python train.py --num_hidden_layers=12 --hidden_size=768 --num_attention_heads=12 --num_key_value_heads=12 --head_dim=64 --positions="rope" --attn_scale=0.125 --init_std_o=0.0279 --init_std_up=0.0322 --warmup_steps=200 --schedule="wsd" --final_lr_fraction=0.0 --max_seq_len=512 --train_tokens=880800000
Each number is 500 + 50 x the weight over its row's rms, rounded and kept within 0 to 999. Layers, rows and columns count from 0. Numbers have three digits each. The size before them is the row's rms in percent of the matrix's.

# layer 7 attention key, 768x768, rms 0.0225, rows 202-223, columns 320-383
101:506485523454456584453518485450512401471453393506504487547469536508523525496485499510541502532553603519486540481499419547488553509539435493464468555454434470450580477439441538535505450594399586
104:503533402443441493602474527407535525524580498472494514499607523562459568502480506531524543426537513458527574559445522552562460487510484540491524538459534383503493453517454450485506472514492523
103:589478473449455519503490413489488443511532556519527557434498486483496557563509508498561549592459581618349516536519457498526479508545518524473558519521484516477534518454489494423459591441496482
107:543532506484535565380551473513540571544495542507526601549533454588429517501475528495463352498584526545476453521524536464473605426546491529495438438470411439562489450555481511486467485575493461
111:436524444473455521519458515442531449478479417513521520580520423483429540514545560509480605580501504536520530419441528583468396445497533501498429449539413532467495492514542495543553472554548555
102:500446538511500536487442579537525531532481511476474512516503458506510517554463518448511441545533549486542492523509446490446586471536570464471525499397516563479533485431541610506479614558550456
102:475462492541494493533548524432440533428508438641489500427533535517472498534457464472555541505413534529538504473510517504480488542542456498529602549511526424566516480498412508529461417449641527
104:507526465548567576549427509464546536444489480563516481511557496496472410424453593555520515574466519523559566483471569454463507481467511594533503518495462483544584550561518415559377498519645550
108:529436516489531548593479442516595540503453405411523527509500521444495473434535422499479504433487502420526521590566452549491602575514518538442544465486414541509447513442542467487550524531461536
102:607505500444528501432546507386471464537487445489481562476465495420527518564551528489466552488535480539454387411514500455611457605462456510440500369589474486447485505349437521488394507515477516
106:468592460549477468595398453481400491510557470442446480568490459417514477581524572512493444546547523501443577450460526469481428568519528478573499524467493544403530440494477503482533519458450511
102:533456465502460444514526416507504548494448471515511483513547505396495522521524575484475547504486441382593497460456493451417512534540581441499506445512490556525531482557415419527496453462476529
108:403491551449475562453491386518454461393435506402482490489477530461474440420493421548555472559521571515485469423535460489416481496535474432571532532545529537582520546451443495522540542450483477
106:412483503532568525513430546526421572530519531517431511516485504452468460599518521503427554485483563550433494444417459524520502475514477440482562584451490505480544532464494550458527513537508501
111:500510521469615586449524532549543447534417556470455418454619468541462551476526425508465542538486432433503462535551489400474369515550525453576563434530548495441448596460501519429623519485469505
102:524532454561427528555415532485457443461449468567468555427510521580492493563541538517410496437539499520595536569506534496517523542577474513518503545537388480563476490533524512496477463462500504
104:410428554483446474554504453453493569391486467528561518639520467488498565445483551469567536470601536455532478546526433510499531507450447520488442472462545518450465479540433504441571497553556487
106:517523553562558494492523508525433437527483438470477531518530455428512516599443409519502371493557392478455555665504503535479594500505477506479462468550368587489451494553497520448514473534519393
100:569482509472611558526548460567462521529603562468539492523470496449547561558479555431481522551596539623447516452505483517446599503548491604637467569390448470456500537496474501470615567566549474
106:500512440530430429558452484423476540504545502436532556479541426506522557490470452547550551517554343493477508454453480464403601561502574431485510434409499575513576477461529517526524506456486494
099:483536455494490490521464549518587365474501563572507414431512455578444509510460567482473457519522419441462528544553447519511601403522543469534531516472415459576495519520496478449623509524493542
108:487625459548482492470520378549487557483482452550448513469469592528484447542493434502570503455512606488399416525515540546456507496469422555483508513420497507531478527522488433477508505474405505
# layer 7 attention query, 768x768, rms 0.0225, rows 203-223, columns 320-383
101:353475480542513484514499631475485430535538464518527498480498458504483380458478428482498509502432443518463470457579459466545567521464472501447485551471517484590424454499598454508464548471546509
104:488541578490472540579561588543631482430533484475537473494495465489540545464477428467498468409522431499490558448663594499467549601504503564430487417571505521437518536480538464518343472549569501
103:481509535420458492492500555486481523511422468543468458485421467509465448576381526547490477435497471528517532537522506446488513437466512613476529462590537524515417562474466501489509566534584533
104:489508451552428480491519618421454518591519436548436470614567472493467530577467430542558524481510418435644543529520493538476495495463490521488564492516434553519469518565525478431508474573510442
105:529631495524605585538557517546513576540482473437493502448492519461498495434490414509516518555379494595540488446568466441503428442539540501556584542483471495612512483551530519455529465470515534
102:579563467545436472503526514491470574502534474439538561544462474551499456553528492551473511568486497497517481501543655486457508526460458474510526526608528531558584496501500491446475593577532417
109:585423462475440601564563534524562545475415587462458545500464530541396575552536592462451386472496574529508451516541602472507507482473437519460469375458566476554453578509503477401500468494534405
104:570438559431533530493522545467499473539494449502503466512450494481524435450586548468489466474542537555467452400500523478475490512571552466531525602516522509516477564387514480460419607450518543
103:514509491419538632468488476538528570478460488530483482460512613532537507481439538450496568538467537415445493462461556536456520503562463503447475436572535415547475481482464441522389504427493514
105:406423479445527464519487515586540576498509513459460516533462506597483471470374518499492591498556491421526554561509486462620426533422419520489587388540529564536537548596545431495572366562549471
106:511449461473468444435408488458563500564559466533529454521527596470555466602432542569512492485470512507462465523497551446486618465512541557467521476499462474487507473532509569572482570468527455
103:566510497466426465478593589539535474518474522442450490487487480512392510498479456439467497457478495462515526510480545549403526572551535509430560444464554495481496445467457494400450405501400564
107:459596405429481528592553519599498488443497455450486597572522462590435543456585593385471508441534524569538465550479483594413468538523566498487472486550448547562473491502395550560578444502515551
113:478636487555503507546481506502455450498553462513498373459571473462464563592460570441590479476508509519451472477487491553509387613486474621542504536462477477397444488568550551541443499513472532
103:542445492481558532429498558442434506444385452430442475487562500388432514462576466586453559524463495470509433548530476545543492513476453495465370474548569436577517548537595523551501466509501548
108:577491457526500494489408496455435471553564544526506456532463526506551482518580570456531528596423485558433481462542610410539478528513581550494414522473402529462546530455554517468423493496466531
109:447508538431539492492433547469570482518514500527502549502422422524454439411588494433453586521501533444524487586621455461421573498523528564587470462551411489362562451490495535461481544425526442
105:465531443555460524488533425552379533483497500409452512501548461431491471390509533467555422547446549599602531526508568410569499440529421477467561480550495432593460642518535477559441467467530581
108:546491483448427402517558508489480560486507496441412512508538506540423396519457417445567573516422485380469513452494457602527516459471485460532554415437588505495561437567569487485565406543438495
101:425415537575469458483424453491504561493565478500450451545430454424498429576517423492510405589468431425461599533538454453504393605473441439547472574401517529525563575583482506500549577554492421
110:473539465527445470448526463493536415436524492442509500505446475585521494462453474425469528464497453612442455486521504534442454500583541444516553476570485523560499504512466465389431442534546552